Each number is 128 + 32 x the weight over its row's rms, rounded and kept within 0 to 255. Layers, rows and columns count from 0. Numbers have three digits each. The size before them is the row's rms in percent of the matrix's.

# q: layer 11 attention query, 512x320, rms 0.0677, rows 467-486, columns 0-159
# k: layer 11 attention key, 512x320, rms 0.0615, rows 467-486, columns 0-159
q467 095:080123175063174170150094110136151164138071095124183160139174052126138136176102128130126101154154143171137118148122148113109143092073111117122176187188097160117138111110132090071080184165151154149149099121141160141161132073111109129142123072161087150132153149140106108091093136135136121093166202167140158076132107097104129108112180134109132091144126119094116105178140112093065163090126157144207146168166106120122120105128130129122146158136213115141095137185219163101133095152157171
k467 097:136106129121159113155127115126076167123086099145168114175098112151113063174098090134115091116169134166152101111121128127148084149135144127159164103163105152158133204135079110111122113101150146102163170148142159145160111132154107214145116132145123115068164077119121137097145142079110108174102161149050165115172141110124186080127108143166162147155149100112113150150107115058108119080156119108148119126183146130104107130124126152132145150144170124106085081116125192129152112113132099
q468 077:169136142165131091097138116124100142114148124183079103113126113100156147121111153146134104165087163136126097155144153123145140145132125130132126057179080112147158085200142106202120088132148111120103127147105105154141139126115152152085143183178163122187089086110152200104151170147108043131093163073150157089195186139148164155160095102087132129147139172109141135094126164143090137109141167089119136096096109166188091144144126162107100096132121146158163093145065097097085157139107088
k468 083:094146138086154132009129134119136132126163085148108170132139084138107173057061000125067161145117201114143122160059102102106163099088119136076127118124139137166138085154137142133136080139131123146101172127158139148106121134161168116151131144119171171100103156120150097135150153122116142102118175102203110146105119119151132128144100121152109111127116122124145110119167118120055072154115138123126160130072112104159153112091005115125051141135123142132123172115116147126167144139122130
q469 095:157107170127132038131140142147152106179136122154083155116110122095130117134082136139097134123095146132125098216149113104158094099098126113162143061179079096128185099209107136162144150126154091128103120148080131163100152129094156161085137185180157098147126137129124179091096138107104045101131173064116160112185202138152126140147126099100102129120092176087120140066121192144090153076184105098152128129124107145172073183171129146113101105141138134113171088132060116095123098156136118
k469 095:101082180105159122038117174077127134130137106101102189126108123120107162095070035130063120095088188117128116199094128068126122128085137114063128119104146138116156106148140119128159102151110118135108166109151132130083126100156164130156130120115186177099121154129139119126143137077091129104111143119153066167113140095145157159123077159154075137103085150114161141111162111131067088118130132119131131127101115120131165132123016135138087135119143116126148128116136196119161099117163131
q470 096:161037175113130069158113200080118085168132129084108111108144134120063081163127131142089124103133131129104045181126133118159083169108170103178163124153109076124174090132085142157192124108129080117122106135110110121078117146057140126090133167136093143139144099141132173137043109099163054142136099114042137158134129160146137178149049150152052140170046153082188124079123164145119141130122116131153118119142172142149102113103118135111148084117131155145141146090038115125086068083159109
k470 088:091049150092127190185126137083124145122096150068156155123161111117109114200110255114155099106096106047127092150132136107097135182125154109130110152169104116132136099069154104147169119139142102158146092161170114073171146058064094152152094130158158133101138132147126203062083164097100138115131134143100147095155155144136135143115114195093063104134093174146175139117116102164095171130117154149131108130115103146151110074150213158117232094105152090113145136161167173092131121114127120
q471 103:137141119061185123126090112121125104148078117101158112088130080048095100125133138135103095131081132110112098125164121120142153116135135155141151114168150150131149091210118165159160105125127150140087147087035092155138116141154158145162146100128114175107164098120110113150103129120129086205147169072147104185126109135164121129147062150161134099102091117169193120124125092098060138149114096154100140099178093122074180077121120068095102149070105092136212155138089110112142081107150122
k471 104:108126066113147135166115092086153123083095061100159185109140042064141102098181199162092160130148136110124086122123105089156156084116136157115135144115113154148125158166108149115128030128173143141119182125120095100152135081190124147116122127120152158000180123107134094124141087124150143127182205114123110144119084141106101136126133143145092092150124071118137134139110117090099111162148127165134130109089101100146165130110113101063167138111086169118101205143113126155188143124117139
q472 092:184133154119089171123127135153099120112105137152154115056119118105094122139147120104090180146111106129146158133182108114131102127158087163135110093116072127147202151140166098115122150142170117122138135122083172128174140146109147187145146114086125131191163183118102149171197141156140081190115101122110161162170173153133104215126128094199133132118095153120150100062149134120111144109116132121149168124121102156129148096096119125104132194173072134103150101165061148132140139062113149
k472 087:120093146098119129150130126149126128193138158126097125080100209151072086117076206113124125102085068117163144132147179130190085136094088107153160113147105152124113168092089132130094136114170081115142136109127112155063171144126146169101147098133075160165115107095117154115115123121126165150160146084154155135141144102091135090076145181120083133097076160060162110102143110102128169137121099106182147156169135118115115096128132123101180134152104098141120036127114070167109122129119090
q473 084:123178088159151169112097066125106130080099131149138124186115101122150122093131136124153123120127111075150171030122101112098180134160132138078092149100169168102064176084132147090086099117108133130124138112144116115181126123154120115174113084120116174063152139106139073135112121161121196124156104143203135155050093061094135089104208168141183135105189097160110128198120080124126126161135136133099095132098145074120175091133148110113125133107149094169083134169229169158168151144098119
k473 075:161224074211120102168121078150148107122111114163106072148112090108144105080180107137113144183188162157134181065131115161169142110191095149110132118124123104141116178172103146120110090114096150117084142137061130158139095186171137113125143197099073094126144115100130075195159114186139080149162112105102124120116103123132126142131196076156206176147169094101084120170131162106158085136162139117110126111130141082121121158098129093120097209156113174146100166118117086143132165121120129
q474 076:086158114096148176129118139119108155093112144082169124144137106178130122121171117102164135139125110107121140074097136166105134135107113163088125205094191152118073149050134113121124148116100172130141142077162118102150106114162102092148087073095084166097133129146127063148137119135148210149144123203121102155067033119116112088095172152140148106139165066184115092195126074110172117183073135179111126138171128112079170097088144096135167153096130119135093153120192152148135140124122159
k474 079:168160078164112134211124101170134126112110122121149064124144105134163066189184208148190133148145081169106148059155141181159101142172132146187151135165115113116108142105139109129108151099125120103146096132112111100173134151103086133117132132135070069129170089148103154135120112188150118146158117154073170093149125155102114101121167112099158115147172104108105122155082156127211174137125132153130096134158126150113085166114238088135162134118103122130108126160111078162102134123125150
q475 090:157149109078120151124122162106066174098156121118123121152110155111150128129142141109193114147051180166102157126119145167096148206131125188139081131144185160154071068102159069146107096124123166146153176114172104154147175124117129101121078129135180127181098087117141127130135094123128150123110177157148123104135046123152129089156151088107126119152144076193096103192116160114093126176057192095126193124176101174140139059125154105157111100081119103097138136119101111088097148150144148
k475 083:137161110131149168086118125113185198080111126114140168145165148126092156105098000112140210131100174145126141082092102163140164118142152141136113133108135150131133107084138164085070104128130102083128127111164165143125130131113130117137144116103138075117143081085138067163133093153180108076131130129154133094144139168112118122186116026067131137121146118100155117144141175087136122160110152175110154193087096112172128151067090069126013139140127140106116120157114093166150122090138183
q476 082:098100140141105165102100143145116132138118149119105144090156137148195148194136131141129086122147119120113131174131176161132128071143137129129143184140103123152147118160181077085103130140183167130101074148128166146139101064124121109029101111132142154135158144159134209103185142111123127101071152195134111041166117151081127127126157119090113110116148223124099114115090160178182120089104175147148124085088126095124127151143073169109123179097144120152136128105122154068121128131058096
k476 083:097125147145152112075140151134093133211128134141139144109103135182146182111035031151082087113130116123089159161106128150157122070062136085073140119199180187138077123102083137117141119113130142120123122069157093136129118189152103119181096138177157136149136185125139104092120118069160119141027172145150145148173049100133096096124124140159133126150114125129146057121167109108137109081153160094152136128142141107134150103174066168122127088115096078101094068084131119058189121138142161
q477 087:070159182096161143130089113134085100143120085154196141131187091109152116127128137149142138216121140151099117101155070135169097070089124141144135116107105160104092109194099173132144143132168124178128083117074102117148094118170122140127179079125100153098101090083139057150100102181145100172170169157116067152089152144122155136155109136060134105173134088153209127118129107173156145104149099074094187135141100134073153111144111138067105066141087079093154125131160152145126112130098108
k477 091:110118118139137140146092081119097097137118082123135173128209074113088145094154193180175136160173146140148110092168111154153165094102120140107196060103144132166067175142095164159134155139177163175117189147087146070129143100194120132121131120151203106046100105124132088167110109158139108179212210127095104152103108142120155131129112167167113125160158103084125150121075151113185119111109142107117151145142088121137122149156117165076141102130082104059086200110107123126169118158054148
q478 084:137064193173114097148122156129169050175125152099148128109149128111095115144114117120073143126170100095134085148149085106106093094130133068163141126115086097090172149128129178076165176152153074090098042166103115066066075146086118107152157141113017121090158160119125092141111113114155103129152061138072104169088161114100136175118117155144112132138102170085186128073144118186148159083198090120147107172073188111137098174154093187110145140184146155157114106132142144168119082087126103
k478 079:101067148119099149211130127120061112154115159124142129126106137138113130201135255129173071105140105099117129157176139102098113187129114096127143116173121106139126145115125121151166168129140137181144088152095103070155141112098099155135111138167125142152096115159128161110090139104112115188120120137087121125119164132130115147085134219172103140132132196165144140121095090151161171108150156098147101101155120155090098099197235177130255113141141098119139095134146150066109147147108119
q479 089:117146097148123107115151110080147141147120138134127146110098153131140128095150141068113130081081110098157175134132128109084088116161098154109079154077182156154091158136099159147186130151093159081088144119120072080083133137167144100155102109081181101097150108130175148166190079050117146151115060108175099182047139137137104097136119143165161117063135101226115156156117128097141090146093129105101128112132125098115171103197135102153111177144154143110152116111122128097161163119141133
k479 089:172140105133120126131144149157190083108154165125131112097165113086143104103215197117136177139111090141116134117137135177151160108147123142131063201061124125154085111129157173094095152132109093123103099117074075163097102094133116091097156117095066065139145147145118119126141087127173138085126096120115102128084133110106084112084129034137140160102111094146109138144103141170191124157147160136142145152109151111133117186181146131145139144102144197138130097145108071117145123136155154
q480 094:214111118112132145149183102096147152147171126143130122129150117117092108110114127160104136077110151198133128113139104086044090165120101085147108090141122116076184135083095164137152110164122126132158155160184150103127153167107089127183164077135134092104159124119164147146105114086122134105173087119131145156158142105140135183121060172192139094140121137102118112075173126123064144130114169124098133123147146166143144135158170093131134068132153110078049120111134135128161104111178172
k480 097:192109151101118097152160181121123168093152175166134116142113167129109111136184151112153157119116158158124094160103136151136045179178107130154076117010094124134152121133084120128131136182052148108157131127128113074148093117114113150080138108089076118118097086139200150114149135091087154108114145108106123118116161098133167166127148113091142105148103136112098213148149141141096098090150119105133142130144104127133111125148136123151100165178170157162163100129159137110125138152150066
q481 087:143155134098119157142101191144123134158145071130109135134103149134078137120158125123108176120175139138092118154137112158234111117116140159128069133059097128155131165142087094129121115102177131161141217139118183158134188146102161170090121146097167078117147132128104152158116106119129096122109134104101174116150111161158081129146113108164128160131105081116105127100139183134175120068101055144137116108165097126127154107095125114110133121156042179069136144081104150138116174113116173
k481 087:149101176131100166093112104144173126152144179117059128108156195141098131151092128101158120103092090095168136099147143140192110091152113128150122156083153178070133105066113114141110203098158068119082129080136127117116177093067189102112112045135153124170165148130130178119115110126121125134177081130142139106172135121128159111166145130083097124099094134092153080086115138181159195126078033135136138160147151084148104099155142130123107084104097057129131090146145142155069059139156124
q482 082:118133107123138187124118130126075137081114154098148079156154138175146133125144123161175110145131125116105174063100160173071165164142138150105127197104210163120055150042148100130089094117090168119154154107182117126154121114175077081157082092103106164119108097124159085127132113140136225126098118172132108160070045110109141095121160165126141107154162098178102114195131087110163097219070170157084158127129128150084182088094149080146140131093119080136102147120162130140111148129125127
k482 072:167196044184115136149142105172150102112104116118161063167156094139164110172149135180154171146172139150115147071134112192138127138163147147141099122136117094121114156105148124097081108111145156108125111135125131140175120160073127125115126158133071053143137084125104125162114091192165129123143109119101182090127095148118075119125172070098208117147164097122067110136092178150187098115136156153108128117113116146156112160069158062143115144120107165143109169128129053155102161127091165
q483 078:157159093140121123079145099139134169096116168168067121144126130122168194122086140146167096131035162153101123148128178158091160165130097161103151121134140115145093122143170094166080078123110140094099200149150126166150192099151129103112105152175205152213058127115163171100190167128080142133102185090178115125155150143129143077129123121098165121088148149160056139175115104088050117121093178109095167138114091164168155148142141100157079142106133118175157143150123094072138157184154118
k483 082:143169096118137110036128143141162141100133108131104123130110105130133162058086000151053176136138173170133137138102127118119143110116135112116106103103155123137137114164148132087107081117117141109112177118149153186101123154161152105136126130088125142118098168082133041149145099129154150068112134090189096179112100117118132109116120077157159134101128102138121099135171114121082042151129141135097149148100134122132135131074000082148039151137139163165082141095108128119139140134151142
q484 082:115200087123142220124092137190129176076146169147137117133101095140157196176136133126176171127139116158169171100112115120103181136127145128125104124116154160115089137100131135136098141149143163115115212190106168132184139139185126139165112120099217110105164180096105116161156140140106190121146126141161142123107142101132167093116149172126177131055160108145067109178117137060109116150106137154118116148138097136081178113121139084154125147120116099124087171190206153113180194176141112
k484 077:137182101154128103110153143190151104129178133163094102160131142123107149073150000144086131114139119161131178086146107158156094121168117154155144094094129164106131188159115104054090131097086152113116173101087141136102160151197175144120140119097096111131158132087138098166157069156125135127154124092105117133140102106130150117126160048145188153114132063098067132147116163110107089126141084124131162126161146105136142143087092111142102201156084142131097112110131121167131134127180129
q485 088:039164100125171110099169060124091171106122162156116125139147107145179162087131122144160104103112127096175168093111136123089152143127091139080129105100151146152132189135133140121137138164104152096100093081139096085104072093197093154120096172150163111137086104127149132073190169136126139121127143135166046112119158097104165077061176141068162117136229185161125139164104041154160089146130191083140100145086131109132110145192117141108103146142157123188127123107166129094114159174087139
k485 083:135192089159150077085136114166096115145138105120121060129148111141182147087174053111122158166164162175099150134096158128079127097095126102117139127133151128180097137192146149145160119117103141075138138125126155188105061175183128086117175172120108094138118128118108093136143146197137137130138164131179087148110078118112146129108147053162175156169187148127093072157150142138149056116144162118168123161103151125079127181161049135133143152126166144150112194057092095135135168133114149
q486 085:115082166108133089158152201122166077169137110102131123077130140142082102148136128117089140096135104137129069192134130107155080117087141090204145115140105070125188080164093164165214144131114104111124085135086139092062101157092155154107170192140118097145137125155102149131089145083164040146141105093035137128155155155179113177103079133153073142154070152065199148064128141170149142093156079146161128135144171125135098163107095143121158120137103180093157118099060099146086076087179134
k486 079:099049144086127162173105131080101147136124153073142152108162166125150104203142255105159086097091076080137105150143158071079134177124133122154147138169121137103123110094154099179187155112166118148141083131160105100153128066094111150128118107161155151147144146167108196066107165108101166131126110165134128094127138134125140135134114194105058107138097185156158131125102111152131204114085127148138108133131125163107110103160218175117240095113142081121162104133146168122103116121146107